python train.py --n_layer=8 --d_model=128 --n_head=4 --n_kv_head=2 --head_dim=32 --d_mlp=704 --norm_place="pre" --positions="rope" --bias="qkv" --parallel_block=false --init="trunc" --init_std_o=0.0442 --doc_mask=true --train_tokens=98560000 --steps=6016
Each number is 500 + 25 x the weight over its row's rms, rounded and kept within 0 to 999. Layers, rows and columns count from 0. Numbers have three digits each. The size before them is the row's rms in percent of the matrix's.

# layer 5 MLP up, 704x128, rms 0.0805, rows 185-256, columns 64-127
093:482489520473523476481510460530487537495515515483500505496472530459497495484491469533526474518499516513497477480524508577489502514504501511489517539484496524473488524517515505451505513507510560
100:513538479462525483470485496534471543476500521540532497453473503538483538535532488483507529535480452490489533507480534498481528482498534497539545504535493514511521513549465509517516488486518527
097:466504531471489536505499505500505475502526546506529484496513511520449506521519474491512446517504507520515436517497495523524498472545526496518537524463463499483523515487479531515477527486522508
112:502493468527555488504487488481489520486492518538476505520492486542473497516506498527514501465483492480546533517517500470533528516517490533480547533524462487523529488501522502475501474519477500
094:506497491498481529504527456493490508512516500502549467477568500521531470528506507525486507478546478485485544500493517469468509524499535523468475516494485508481461487489496504501443498472529551
088:499514507528492475462493477508466528449548494521459514455465526512519465510488517505504537471543527519519547531453527505501530484499491433530545514510474523496477501505521523491469501451472469
110:497483484498487523501487549468530487516515525487504521500543472479506492494490503519498495481503515493488528471497511485513506527481512491574496472470515504546461479503494454509457509458458486
091:498513492462520475475523477508475523460510463477510477475483501504451511536499486479521470488504500499526497496531487537496538492513509508509489525489524474524467516469496504448553501498533532
104:500514525499487545490488515458518512542487512471529528528510526510514473491467511502506474494467499491515507492520482490502481530565533464482451520440513530527506476528495451507483500519510484
098:505485521492499473485542486512522497502504558507550491530504478493492485472481520503489492495569479490549497471516483515492523469482502487497509476468487511504506540459493522491458500547511509
098:510478514516463455530470464524511539513540518499484503552484502468499480481487493473500451492508483524506473480511454529535498532525514486484552485445526475490489469496496509503497503478531541
099:498475504530465514522468490516489502472466515538506506505512525498505489521517453492494481481508491534470504488491478514466532472487525480533484452494493475476505449474540486529494515505518520
107:495473509537523484520535501495478540460467435465503497494495489454483491524509485480508465518504503518488501533530457497502506477426515494548532468528515539524500492464543494444466477528483504
101:495495504505527486507515483504505530516515442479485497505514480528459486498479487498496571502535480534474496501524487570514525507459506481467514478521498476498489521489460536510474532507503522
103:505484497481507464514487444499475507471566519513491514450513476470502495505496446488529529483522530490517529478481481470524531488460532492469511467505545486487482457533491515523475512486493543
088:481521498466474526486492505475472482521479526493470566484543462484511508513544478506514500479497500526486524509524470515504535521501457539501497518490477492474478468454509500507483539504539479
111:495514492519475519500507497469484455492494561500513491568492489472505464524536506481471477514529504488491526462514505477484484498491502493465511472479479462461568503504471534512502505442531555
085:491468493494480520467497490524553499533496490501508523463484463497498578523511504515533496500480464496481516447517470513488512505502510496499511436493458513540459515483500465489490498503496475
101:509543491497496551513512544494515524447472525496523520476489516505488547508510493475480499474524512538496507507473472466485516546546535498509490494545493509493501555488512505474503443529496468
103:494483463517527532523542471561491471500482471540474502538465511481496487531499499503522498493518534502507486501505513501479552496476505499506487489502492484487532499475547508505486568499520511
096:500508489494525474507535523476490540494525503547471501481537495530487580476502523492527514504526482533531527501500497531501455510488483518493531479518505529471489483551531458542444507519484477
100:524475490479474497499492535519488465510531484475435481501549513506499527504494529534530514524508497524491493484503515498484525513507510490479515500496506496507541511555459505514536520480487508
108:518488509550554484546536509470499483507476503476483506526472509544474525511510476490521485525518506494492509466516501481502496538543509474471530489481519466452476535514514497507529444541487467
110:517522501535515524526488477487509467508512488486526503505507510558455472548478520446462490507543472458496480466508441492505486559467513490498485486523499487496514449472492475531517460488483509
110:512482529494470509434510484474504476517489460502485447516495516520520505490499538468494494520540489508527512513505514466478525488547474503519471499468542462439518518448472477517463531501482480
100:480513516541511473488482504518484498506523495520467527479490468476494520483513481456552473485518497514526497488561493491489488452491516541485510523527509492468548553536493488501499489510500504
101:500546517497494527522481497519498546497523494548523486472507500482513535564523498449499498528483475500506509522486492507520517485501494508506513486479458476546496505482449501489489501496487458
100:498478502490511448517490484486480540499479460533544493522456476474512498522488536512498451521526503460492460447519479505527522530508488552458538513511513469484495456467512488491470490542502547
095:479538526494516517474532500500491529498478472492453482459474526541472512458512542557476519491496488508537507524527502526517514506453509509487526517517467520478463438466516475485515498510488456
100:487523493509455503507517498479478498515483489515509505517501521486493462538507479488441500508525497459552515514520463506485496497510515491464500503479497490535518508527434504540480487534497548
097:469509518477498510457530507537508515510529457555527511497512455478531527470490537486506509485490525486505458465549510528540507535508452488467496506531574504513497470509522498472500473524530508
098:481496480491477451510503507501487494498477508495536476505517500520476512487505470524484494488489498480480464504522489534480539505449515502488532508489466536493510503505569482502476542454534498
108:494540490484476436460496475530519516512531506462527470492500508456516489452498510535492518496488524520481466487547512436467497508496463513494530489513487524464484497461513534504562519485508462
095:492529519458552537497487511496524496485459503467483467524524507502537514476525499480501519497488484506474503502508511513498499528524499507479504497514493502524488456524534472489517492495495477
107:531507504498500497540502457490530526498506488504536569513476524494531513487532498513485484470523510509516522529441492511509496522507491504473488449483523534515494469499489496504543500515485494
089:519486455508480509499494510454498562478496461485489518496482488525503547471502469503539496531526480499445483486496478472489506536480538490546475471474541496537464512555512527473542530543500528
087:498504477499495528482520514514457477524516479492509494512512502479536501506495478520542497525525478498479462480482440527481539509460482509490540503484464487487489506529478512464525478528482534
102:509490502531520509509449489489501487465505480457513510504471464475510514486538514513546543506471459528491496434494509468503491456511465498510510503507478500506499430481517501486531533482536486
108:491511517483488514507499506475517498508491523536490502502513564510509526473497519523481521505494491547435490513537459520505526493521515517451508453485509508468442464506469471536498511519487462
091:485518507521477538515498485446493533484498478443502463475491540520527471502517515477496509516497523477508515531505480499536535479496482471517506505519507512544461520486555493493526511543491511
105:505512518501497503509516489494481537497471458519497532488540533536479484542516547461463487506526524511498524509549483522563506488494488476481508492500520499494501509547562513524444517502455524
094:514514521475481433461482490537476466453500554476545496464493523477481509511515489463503479508495496494484522525517507479511502495523528508443496528502477522498487504495466541501503539473507509
102:507485487485496490420505522520518458483513514455486523542502510493473524487491531494497509488528499492508455524543501497516511483540513474482512504504480485538509556508478527502480512480544500
101:471477491477496548514464490516482515534521556508549483530521496505488524553522520500505496484458539471530509473503497493465496497489485505509505516483481508469511516495472487501476464508496467
110:494477493470525515505476533476474497512462484522505487517531543493508545483497510534469500495513509506534480502467560520495542504478460462463471506494490519511546533496528527512510509518532513
089:475507543514538477532521486484472467493514498479514502468482444507492496559530526493539517483492520493550502494520474511503531524468524516475465525544502507508466513480477477444512517485491514
096:510484502474504499594498531549504500477508515467508489500497475448451528471495501508493546478489464533494484515501487472499476520575540472522476531492510504522511533524511516511468535523498493
101:497485495466512505487474457493507464489479559462522512501545509480493494538538495497527508482526522533468516506490552507505513469507522485491458482506509481519490469509541482475545501470504446
109:488496503468513553480517514498510453495522552484501511535529499484458466544486484529497521487504488485481510480486514504465513493552503482516495510480518524469492529458523474485459492514509471
110:486479508506534500535488493484505545497563511509517476527473484506489514451484505453518511441490434506523502498464543445498509513503490495509496489470514527495502453504526496500549466507439494
095:476428499463464493512569504493460529502507517482502449507525503488500547495490514465492467462524483475476505429513559530506491503489503554524519521505518541490482478527512499481550499527494495
099:521531510471520454467481493522478455476481497496462516529507501462499526517492506543526508506460539469533454497490483504502491521497527476553495530518504515503488479478471506489456502532489530
093:510478507490504535488509547509507468477507481503469516523464523496513512515510500497498516544508531523526521519491508577520461547536553485504518500507509456489529524463514494481469480515534483
094:498481488465523491554524507533480519483510443486520501510510497533518523486531499542515531496502501459504500487470535513461502506505474540444472562502502502520511561520470483489481505440479495
105:495525498462495498517520503537467508539503485525521470534443527552573498509518473528476466474494508485498503509495515465508489512479508505533509493463525485512548508501482483533526518504490545
092:535521497545514478527504553494517478478515509506481491505468513499452495480518525493545540545489523489549503529494505473505471507509466499494481525524533493559484499486500492525518507502448520
119:486473498489464484528480494497496529511580527519507508473484508515501515504508530499516471500530550477478497484510489441544484524492479511473507462474518486526493425485479504505490501493523513
098:477497525474509515536503488509494524553520518490494533531499476447512479513501509455532494449486525553533497489505478525529501467465502457493514527490495479511519498497536563540498502442531465
105:496495495572521491487468467485517451501498490469499513505531529463537501482497502484498543529543505490500498518555509540496466509510494489468483504483553518484455542513511493530483528527526478
097:487455501482515521472525495502494493523528515533488530477544529515482489482499472533496486489486526527517458522465513463526538463523465545489527488477453533500462495467490521500495490471523419
115:496508516482469452496503490472503497494525534497504480529496500505510503479501465466509565503514536531489492507507466478553505466471511530487516488497473472488544514502505512493538500531457548
104:478463513504474530515479460478458452493510486537524464467518477551504501495496489540465499545510448496544485442471499481469515502525502470507475548489485533502498471487493523509518484505516505
096:493473481484519491478516480456489515549494548529538518477473493524536524482502473513488517491481454513510508501527504570479515498457506527493499521437469460466522483523513559498500472498482526
108:503479505492503510461508526483531514466501470531558457470481486536500557490519534541541494534481485500500502498505472498514526435517487520512511516519486538540533544518519467518527527522506488
121:532503515512495487486519494534508466490469489454495520510522498450462542482498533485540515503476521450484472442510519485487491477520480522517491536467486524507490536492464503514521489513539513
105:503472476489533483483510540484504501489483473488501500507535525512489474480516501483487515536526486571526516515479545443501503507473479548542446500536489476518492541474497491518468524470490517
100:491499528487491489526506545483500535541475471476536459518519531515495504502515462509483530507508502536528504561525455479512497475484494487473483474462490478490505525492478505511547533516519469
107:468464515529556483461483501475486491514521496519520493503509504496517516521508508504492462505483477504550495474526527487483504479548530468452503484488492459556520505514520534510573485493471496
108:512513501535482462465503546513498541484516512511507539459484506479485505533502514544531513551491503470514515499468495461544515459534479537525548438525529520498525465503529527492526494503462502
100:500511503480502487514506481473530471499479524509546535530500480482487514483511444526502441522515446516510519473488486500431501536510471532509495506461514477466500499525513518473534526514527478
094:505471482494513513514471508463529525535486489483457500522487541502501529459458490530477505484465516491487508477486540485522466510513483508495513504471530473497516499471516517520472475506500491
112:481494484505513513564498528491489475472513466482530494489472484512535460513512505485473505485509450487498513541496485464470520502527540470464442545514486522507530506463545494488493507533513429
# layer 5 MLP down (transposed), 704x128, rms 0.104, rows 185-255, columns 64-127
094:528479489505537537495473529514513536530553532479500439508493509510541473487490547483424529487482498508532524489527498480515499507467506447496524500509476498504524513489452473495470481495492490
102:479503498525471513536478477487447523559476522511499480536490503510504484515502521485496476518505525543539519476509492508467474527500435508457476478478470469507494471437449525506529512533512503
101:461498485489471505528481516488490473471472482494496488483491519482513485533506465516513475478501496488552516508549494533502539480523532475498529516454514516526526521538495527498531541463475531
106:497491496527504499505481484511441513518529520512523522496546548510501487487476543501515456492498511513513501534497482530546482531550456469523509486479487476488510492473501515470495489511468505
097:487498480547524518488483493487450476493488496520500497511521497509449517456495500521543492484494505532514510499511530481458525468486464553524533475520528541510499470470491495514510473553521534
093:524510553471510444521502489509499542538573489469500497514508514471539499530462473455520492495485509568480486513426512527506506523496480524478513504555491489489480466521476549496486489496490461
110:488492536507490517509483471473479476496561537481507490479477502549543465485519489495499523466488484486455472490476495465520516494527515498535540506528462500484502496518486474507506522475521482
092:443510574539501480449480473500432504504458498457516515506503462509520466545499464508520481495528490491557534506537474534511506502514541519492466517500503533508471498470469505506485494505500513
098:521507489505470501575478467527533458473478513475485538516498482480486475510478467468510519502496490519519518455472491491523559451507542492511512524520464489483548466507541500428496483503509495
097:499506491484485527471521490509521503491472501480453518512507511458465502497454496463518485476481461473504456524492561510488509498442510492541532496514529492498513499474502471486495468491516449
100:550494510487472506492512493507522524544516511491464487527499519493490533492492502514505493520474504503473521486482500520488509486499511508541461498510504492473514559537501508527507547463501518
101:517530508511492459534520504565478524490490485489508494517517509545506505503501474502469477497480515490496504503502490486501487516500488504500526538527443522501468469534550558495503489463492460
107:509476534498532533515540548498502505466485494491538490483491496479511508483503486510503495443486496511487458476498519492490511498474462483466495554529532498485480490523503499515524512521476503
103:503523522489445470511487503475493500474498489540529486510467484441525470523492528496496468517463504491501507504548482477494478522517512456541496469531495510488558454464525511517497510497455514
105:542458473516494491508517504488485536497484523540469472497491532507515492498470477544531521538494497527499463479493501502475539474465525493531498498467555490484471505489491511508481517522451516
084:547511481504494510518493488514487537501516495485557445517482539504509493491524550503475483525481472500544540502491524469497497513543521469505469482481498504542537492513494533491474479489468482
108:477513519528502506477529490505493459507494488503492534474484497466515487526495467455483476534481475469469510515515527520483484497489524590500471490478476457469525511485519473487509487516503537
091:507507526510494519498486476503562518525472479507518488486494489491522534479530457490521518549453522519527477470536501483508519459487530510501483432476515491468471491550541494460502518504447445
104:491453473505509505504550483488496460495492515518507483511494474516525513530469531507492477467486498527522527526508517525457510483498502508540535450441543438450549493478513510486487507493513530
104:504477523501514506566546519506495483505501442499493529507500468449494454489472503538554493509521497523530462513481497474490514543518490484501504486509506515522509523503511510520494469505547580
096:469468537515487480473551518526534538451497501483517512544519521517494502500487530513458512493495497468549532529489527511476493519475511487503487489456501506522462510514490482456474545511514541
100:546475460499481464508533481483521485512488465476501540488492470454567504465505484480508495523502512522475482524501494475493518498499482505493505505454475516472522461492499489524470510520555488
106:487554503520496516516491538493470488523498521553501482537491506497467531466468506489563499497492552470462529516511539501506461491514500527487483545460474491480500522509494481495481533502487459
111:514496505506496558446506487454527480560537524461497473487479492509521465552515522505485468499501468493496531503483493479489481464524524524450519511494466470514470490499478480501486539487517497
108:494512466504509487511456474514476480519492492475517536493526439502519511495489462528500492500523502534503495574551510498526539542523489500498490497505475433458519532494528535505494501515479465
099:521460510496481507466495531488550531456522496514495474465510482484525465476495492511534524531492512481503463479537494489480486449483531474480504472468508485436503510515567474502522510508524497
102:481487577476515506499481477478520548493508455527528511498506479520513527495547497554495531506545479465479507496478515473488498546479482485501484482535499509505517506501480550489530528508508518
100:555481440492500482510496485506523495508535540483483543503489447524534440519480474503533529493471509557492469509497491508521473514489481474526509517504506460446512523506516516536494469504521476
096:487524458503514491484517517512563474477538510488444541514535467472532542508473459490546510520500521488469455495530477497487514498484469517532492542462541561452512474505507479470486503493513491
104:536497511480532524479504476510566456511500503488455507520495510511513473532530513477493488484494477523504503497501504503483538502506555502501499458477515525518483519479506507498499485480518495
100:505541470528483492478531527447491557457484489447467485532482478532490503444493532534539564509495483505454494496523539504507474472486498468503506509479479556461516492511483465465477518515498470
098:493490476470473499439537481517532496524500482456467496484487532515489520470528516492510500494472495494568533497458503484462488478483536479551552461487548504483523509481463504527522502550493487
105:477519521539479505505511534494496476516424492490480474505472493509549483499453516530518505479485496492463499469489513555509508457506479498501524442490514469463487505490478479473507499474495472
096:470519522495470506494579503505479459489544490562505502525465525538456492528521505507487482464495499503522477515464481480475518519461506514535487492513516548467488462521485521518483485532490496
109:460471526483506508471517562459502503487500543448495458457484490521487500514482491473496510508456488507507520480519544476517471478492521489505501511477473538481471499453510515488557485507474490
092:508482500500477489496506509497469551469553470469498483483456541476487523532472521497477512453478500464476467528501504547504510530487510525500450536519484485474459491502476490514506518452541469
092:433519486518478514478482519487447496502563521523543479510525471476511518521506517512506501495508508506479447520507496495462483515484482492468535501487496491492515501516526527527513518513519494
099:492535476554514529478464524485500495521481508464536534496518496517519511511438494505476472536501484525464518464513540497497545489503505535514527494504491531503501484471484506523533469517523440
108:500532492525499544478460483479505533510525493515544523503472482504456517448533458481484518461504495563460486499488465483491494511492532522492511493491525499499490454446488481473511480509534473
092:501505526510496433549528498509465476525515494524501526471496514498474511507523545498522506473509478498487495521491484467491489530495528484506459509506519518467469546550507508508507496491566508
105:481494544486508530532515510501500520505474502467507494493512495477423508525529512482509509492485564491476514467489482541535489489527543488464518475527524469481530508504465503560519533489500528
100:454498579481523531520500465516433533515509474518484491503501493517513485512510561500430505463507487455518530516478497459517504487485530515495503500529491530539507487489486497481515442488475499
103:502490517516548490482515463479511477472476469450455486489491526523520492505484513452500521531511539518436483462545503491516503511500525476464516452493528520443505516507498529498487468493491500
095:444536493494492513529492519478434510507504465481478495497530498526501473466489481510478508509468507498489524521528514491513499494515450506520486550525479504492531506487508553512527470482486499
110:500504498528511526520474495509543484468473509458470470532549489524513487477510486524520513494530534500517512503488480527517484519492486482439519467527453473543525469507494515505482471472568486
086:556498469509519512482476486475542496497497492504474525534468530485523510487496454534456486481525477518458477494490479509513460497547465525515499505463498475455496493494513503539482477526514493
100:502464504495537491481501525532511486481481496504523484471484524482510483518520526508504512479486540493477505511476496472491506486504539499475545584495477517514490482480514468560512480508533527
101:488486525518506466504501483510505463481498537460509466492530514536506479479511481483462540515504538513540535525511525488486498489488451518525479522500485488503524479482490496526500520557522494
109:495492508516477544534487470478520465504535474524531527479468523474479505529433506504494479494471538522491514487470503520496505520549521460509520486486530517516473508505474523524514530516520509
109:556515517469464534553535490479521490500522499540490536476467499526574515485525535503460516537488475491495492495484497478500523491502512453450483485457458484502471504507510511466527483493488519
100:463538521466543438515498498518511523511502480497466483517511481530507458493529490487473454513530461527525514503507504519461495482520497519442469512491494481546534525507462521546533485501525514
101:510485535479526498519487500519504521531501493516470497515472528510468562495482518447518462520477497493508500552507512485507515469447472460497479486491494539513471467526486532532505532500468508
091:481492523517486523503453482497522501549516532500535508530477522566504499508503551507466537535460518455474491495500531472505487482509492474496503457469491480528502496536477513508536507490468507
098:489498534500486474528502503490442522522487468512477476488517509540505510513505527494489511526494490507515504535452485513503520469534464518513476489467488503544555496495496532436506490470499504
101:427475485488538482516502492529404475526496501513489537503532526503489486483525456475511495521499492493464522497489476471509501507548495491484514505496468463521493526537489528491522529533500488
091:511487521524485486481504473456466517466467465495475507493502449484492514503522491499510507512484488528477429524489475525484460505503455556531502485504557537490500498474501523500530518499510513
112:501502512489464485529487508515509440511502491478500493503483486501556533504525492493557457543507501468526479490487511488527505479482500538529473455459507541459513539503512484476457490501512537
098:500511497512498482510526478529513493499514483497486472539496544468526514485489494520500472468509475544529531501497531516523536454482479506511502551468501526512535493485491480486495477509487526
105:552488501535517521510506438532538447478491476506498492529498508514494534503522495549521467492517474539504454519514502497476525533510507521505489489483466517499487489540540475469517517506484493
096:457504478499523519526500503489443539495494501497468511483558499482489491471469502512476491449522517509465505511517509501506505507486530478505490562511526530506537525475515482506488504493526488
110:473469518517498489468546498481492523528503514508490462516477520521519503510476544539465545467534471522444499455448489515460488483507445498510499522505543509488487521494478496498536513514476503
103:458513492510496527501510517501536462479457506501535498511501460480546483493508517426483514557498517498495515472544465504494462472449471487465522473526520467486511507509499495483530497464514458
095:429498501530505496487486500496434511475453482537484496509518512491490506505511507464437506515457521462475461508500487461486541509480470526491519499541502506558471518489501510536514519567478461
104:499468475482506530502475513471496504495524520517486507491479478507530492483490476459485484519483493524531458509539511517500523537523527463482466516491506475538498495458473513513523466538481515
112:583486495516510567478524508466611483502523496467477488504468473495541497508471504502503514516487481512544479507517480471467521483459511478502491458467518537483523475500492510474492514477509479
104:472485520551522484496536525513511497500493481472487519466519514480528523477512502506489471480442502528496465452495460499507492506508506529483543498451442511467496527510539484493483483518472502
100:473545501507498510509485496497489442490481550519504490519482518496459509522492468467519467473502483474522507486473516544534481499512485536483481495545499468491480482447513450518535547493525532
104:505533525526494512495487472485555471489522487471518545495519441479527501470506489453501482501523502476486475519517507512558481464501494509481514519522539527492488511469503533475433523505502518
104:469532483501514517521515492522469479552541434476472465509490484513515491488539478514532524442488513493484482506483512499507497520519480523505459496488474514534469510506498519561514501508516482
100:519463461522474513470524485450522508491497487541483528481477466475518499469516435500498522537517467493465488506489475450494533496507521500505502503504513511462465522508491441511504535480572494
091:544503415498504494506515489480531506525497490483452494534492503475490531486465492523473521501502490498461506497504520495532465497545496525492512486465525493481488520496514455552508472492518531
# layer 5 MLP gate, 704x128, rms 0.091, rows 186-256, columns 64-127
092:497531481501544496460506525476501512506528494514486527462494504513478501465538507544496521522449472477473551493491533492519465554458523564551542489497539485506509489490492498499518469473474464
104:497524474487483505477509472478517514550493526507509551536474499507425525468490492477447455496514487526503483523508532510532478499523495510501501491457517495491520491472490465511514512479494515
112:489495438494487552491488509501497532492541487485487481508498542474486476499468518530455461508456504432508509496483514483482460526515476509522509517493520511530555527483525503498512435504485491
087:487494452473482475457490502497543517465493499459500501495501477489499542510490484484457508506524477525515479495492518479478476520474537479499485463472469460503507472498517549533537510490496456
095:529505464496507513506522491479538526500516441505482509474493506493506524480485502480502501498502494521526519457464550494508479513521530469495507512480574463508465499488535515500554507507512502
105:534480494496488554465482530507531460487488534534485453495487505489522486479513467525503536524465497494484504505534525490513493497501487516544465491492526497508497550469460508511451506516477510
087:551481513523550497493499466450519542467513545526483524523514516497458520491469492474507517522502512461484503474498539487499511514487479463498505493494483551508538468476513489502508507498497465
101:499466512502538442501531489497470513448489489512508482486482449488531546477511519488496542522475474508477470495465524495514478503487492520497495515513461485480460524449474518490477489502489485
091:530482470477518485529500488499503513482481489477526496454462491547508482497488519512527551537464477543540498495491498482547497475521496480495470497510534485474519515541496498520522504482511480
094:529472488477494502529492507476509509510478477525505466493502488544543515428519505534479534435488498503482481474500539496473485517504520520458475499485496496484460477492547504502453551486544479
094:499541489470477499510484514521513493497493492498479490518515525537441529489468525515516484469495486516513522483565462508517494522517532535457488509509547485507497483529531462510465498477494521
105:523520447443478479517506482453520518510464488529493482510486506496495479456502484488493538465507525482460457478494509497456469492482477555518486478540480517506492511481507525518544488471481543
113:546473512512492496461497484469472530480471468524509502486519525468467533501472498532524508495474500503456504507498483479529540503494481456451515430520531541510516492494525481526475490550519478
100:512478481498498481426525476511516495504525492490515497488490484519486493462445524483454543542489516524519534491470541483503489528529467516503495525494487541523525518514554496512503469543504500
074:463517481530520493500507477493494514525540504486548460506486521478483472486476479458491506509519520507464534510491511516493489537520465501528482528524523556530562506509476477490542484539528497
121:509472482501512508503495545502509514473486487528476523527523509472451490487483512515495522495495508491453513526530517503505457456466525482507507506527469495495492521546514463500466520468534508
097:506515460468534503491497515521505531494503500442507514534502518499515486481465450503484492540459538505513490504501510510503464482535468499543468479492514472529471480477529491497526515507479501
091:505497453493485443534509525489506484514482520534531514471511472490478511462483528525505503523426486476466478507543540516459516521476504512541508516468471493493516519487520492509519488483525512
101:509435481512469482509526478478512498492508456532476462512479524507511507492519506492499518500490467502456503493506512517443460523488503532499505488486467483490522533468461565517502486507511529
085:544479452507498502497505476505542494460523554491524535509547502477450516492494526449505512506529521478470480456526537507480512505473491471512497470520477515496486533530476487480496498511521512
085:497508518543530551481468506519511500476464505490437533492501519472486496465537503525455476498514499500487489495540506530541438547539533499492499486511488473530474540509486508479503477493513479
111:492465467492505513558501522499511475516473507521531485500495476525486481548521475534514483461498501463483522455487503488473483498502539504479492526470517483461519553561505489534537500518496472
110:503496471511497490479491473464493486485464512519505499530465515531548495521494497497479496508560502454512492502508478548561485494516519493466460507474496464493500514524541530493512494450498454
119:500492466526519487483464508462552506550497520474518488481526536493536485436516498521468479481525510507488477496514523495566490508510518522507496504471498480489525556515515526506470511414477508
084:520516501561500483487522490506545453526466510552457461504511548512480515479493525501435527439489481526517506537482512464533519502498465510469525481492508489539476528538466506491482511499515483
103:511537505509487473499505517484513499507540468500499531488477509455503474491484487490511521526526526456493514535522505496526495500480507496455560496504528480525482501474500543532542501526539500
082:532498493469495548516489512463524492467513569557492515507512507490503504472519479490459520438444520531442489530483480500457533495555506501495500505481454511518499519510539502477499480479513504
083:555520508496472480521499499490535523523469495488492518487494465530489504465575532506519486512510511492509540498457469471546520477525474469490525446516487443522510478487502499520459509472486516
104:494489469484512494547486501473510500477506517488482456486503476512543507485446516522490528475471483541493480553490479514535527494512482540472495507511513504486475483538559488537548460497556498
097:514489456516491441494504512495516466493532508460496488503512488473516501463517491487514505508534487458497476495534445476509462508521495550502514491491478471502515514490534508504527477496526487
099:499473490493525462511506528564493529494494484488471483538487503487481468470503510509483492465520544456486476511502501535544500505491511470512543469510524451494530486487514495501471509470506555
104:519524481467504507524481456507491503528516496526504562504550483478482499479469509485494493444532554480529488498543484509508500536510530479514509490496546491514491468538483498503490482524509519
098:486525506492492477481534477480509534531513506486483517508468527490493496479496498534518506449480550498491478544505520443549522492494470483521514465478516440496511543495514467514515492504479530
123:512487466498529480497470506473509536562499492545482511521483525450508485489497465481460490456498505527482499538484554467459471486504525517484503470480533471489504527516477513558469493485492527
094:525451446499501534514532536519518509492475471512533491509477542481521479497446511522483496460465569461485489525499458474484505516478508513517513524509510516475495519525509486540490529490507513
090:528490518478516500484506479491503486504501502509543494522461530494481488456481473485476495468501536469487446473540525546517504496473511510470539516515493505463497534481494537525498488528534493
121:535560495486468562524553521507549496519491518498505487528529504476473507538469439531476467509517510465504501512486488469505508550497504497508517482493526491457525568514530492513496468542497519
113:508520461506538420477491512454494507503485512485509503545520507479493517493508504507481477519499550440442511539505503488505492516481474522449476486492481486494524536478510471485483534505465527
093:495457468496518474528517500513487503494533494508453472523481518441552504524457517527442493485549538495489519492506519521502505504536537511514508482534506501501471551509491498539528489531510492
113:509488501518490524480518495480503525500514508504504494507485508494526463473481465503451468457562509476489525500501528508515487544502450507446504481470544503455475480540515501517474478491531478
091:512518510494495450473485524482505473541501496500496460481501532527482485473515448532441485533499469499508552546470478508513495488533533524472514506495447504501500509488510437528538497495433486
099:498453509486539472510491472504532510477441482518495501484532510489516533509489483486494520512521534497467452460550505496523510540461514492450472482491489503435505498477485503461510502537574510
104:497471463506467499524495480511471533504515526520484477561489518505452484520452514530454495518493484468492527481448514526521528546477507484467539509481500534516499523516514492511474483533511519
116:520513493482495515506567465535493514494508486470523471494495498527520480506496499487494455500506504497460468461476498539495507499475457470510506521496483534465479490493511479494486515521503464
074:497514523450457514512495512532490528509538523513527490501477509516494483512525510453490471502486465496503523524470477483470513502484519463513518528483449504503505521522458465478494523507446508
096:515516485483541495519526456429512483478462465500522538495525515478520597479518462501470504472506505480492499477498498472507532498531512492496532520461473511499504548499502478495486470493499499
105:532511508537500494459483483508507459502485513488502495471481440536519518473496494523498502464533460540495535496456509483503494517505552512469473517513508509487545427550513493511475497483517490
112:517472499503535476538474514487488515522485500537472489517490533503501482450485502489496460503449540525462462502533510492518484527514485482523558482506514502525509493469521480497499513511528500
121:541502453553507482470497513485561508525515482469504470496476540471511477463477490500466502512515512487479482498507489505516479516503545530509498501501500515474468513480527487557509475540522524
092:514517505478491516518497502466521477459496487487524496475498492547461513516553502512498507527504524482475478484507511497508487439488552510461475520493529505522499525489469517496476486527497469
092:508504489496451509464490509472472465492508521497508465494473520475487487485508497516511484503491468482498545455531519500471491508515491468519495507511486520522528513440514507542473492542497520
082:501475495488436518489502518449520525551532545450559514473506497529498527455507483522488490462500500439525508452483511470466510474530526467513482507501486490498468518502477542503556479483489514
099:510446476475536505477488512486489507502523458454472487543520515491464527497469508556522533494480498482523463472489494483516506533500466500458502521453521486489505541463518521486456494485502499
108:498488463492486515479511477498494538521478487524490467478462502540487482480464532541463521480538488512528515565472552494534478512479499502445486491459479552496498490514566509525513458487515495
081:486532546523568508500480466515543505470522453509464499505522532536475473452531452462483503444462541495483514478494488485530479523514467496465538514537482514496519494479534476512514501510487477
119:515480465498473525478482519514515496479461471460497524503514479452516490496507518492470493535483480524516448494514490509508510495475514589472489482465486529497522491494518492478485500504506472
091:511446491488473513488497503520521479509513523483535518513536516520467458439479488479509503515519497477478496519491501467483459492464531506485495467526490479492487510511530461523510490543469517
103:493524465492462493524498536484530512528475515453499472509496560515542464514484506496465496519504480473483467500536490494535478527479507485504499478473498478497544530544475511477448518518482502
100:496497485497484479508544512483510476494514491533459512509517498535523510469495466523505500505483462516523519470471507537520450535462520506502451521479484512487508499504523520474477484515483490
120:511495485479515466497494511459511475540521527555459470510500477494534488494504510499518548475500488526464497498451481473511514517485477493502463468550558410473537501531517498488486493487503537
108:492454472472472520513529502484502500516492498507510518478500544501502504503460484510470515510484500477513486483480533525495493490535518480529493535501521521490495549551478498541484480492515486
093:505503522476480491533501520530499471527514508488469462539503540471522491478462492491483516466476522520514531545486500503479492517543513475468515488455508521511517472503462471565454494505500451
119:519486509447515500480499541467557450510482475480513528503517532496497512473505532527483478480511532505497467476515502482513476474521519511535513475478509467503507521462530472488466487507509524
124:495507461475488498480488502497520547537529507544511477506485545504526503488498460518455481458476523490475490539506531478496422516496499514500516503480491535500528531522471520499465497495482489
112:497453501479510547523521521482506509493502505480523462479507502475520512533487512458510467526484500480437502496446527473513496534471511536500456464530505532479469532489509487502489464505460515
095:529494511552529513500532504458511543523512491483505505505503481487503487494504503514470493527516482504531538505515484507492474483459519538489551446462498507470498512529509507540449455541486517
105:503488476467496514513476465495526500576497488530524481467460523513485478464510491492515532465469516500516505513439489487477507518494461481554524526496479505466507505498515479528515458513506476
107:536510516441491486498497511495511490520482451534478541489507515434475531524459507529520523475441471469498507520495494512530502502485517501529523455488505516483516513534483460531515461528468486
091:480440502469525488509508471493484488515527498509536493499534500484481485502450494532499478458452519505492479503522516501501493514512516521479491518540470489511475520499478511511509483511485545
083:548489462526495517528509462459508493485492465516488509503482534477468473493497496499503520510519499493468468519515535524531527518466502471495514458467524514496474479526486473498534482497487541
110:492547507510442538471546501509525512532464503489524478508469517484490503444492510506474500475504500533485474550472523468500487507504491488505510525420494534501527487474481543513478495470518532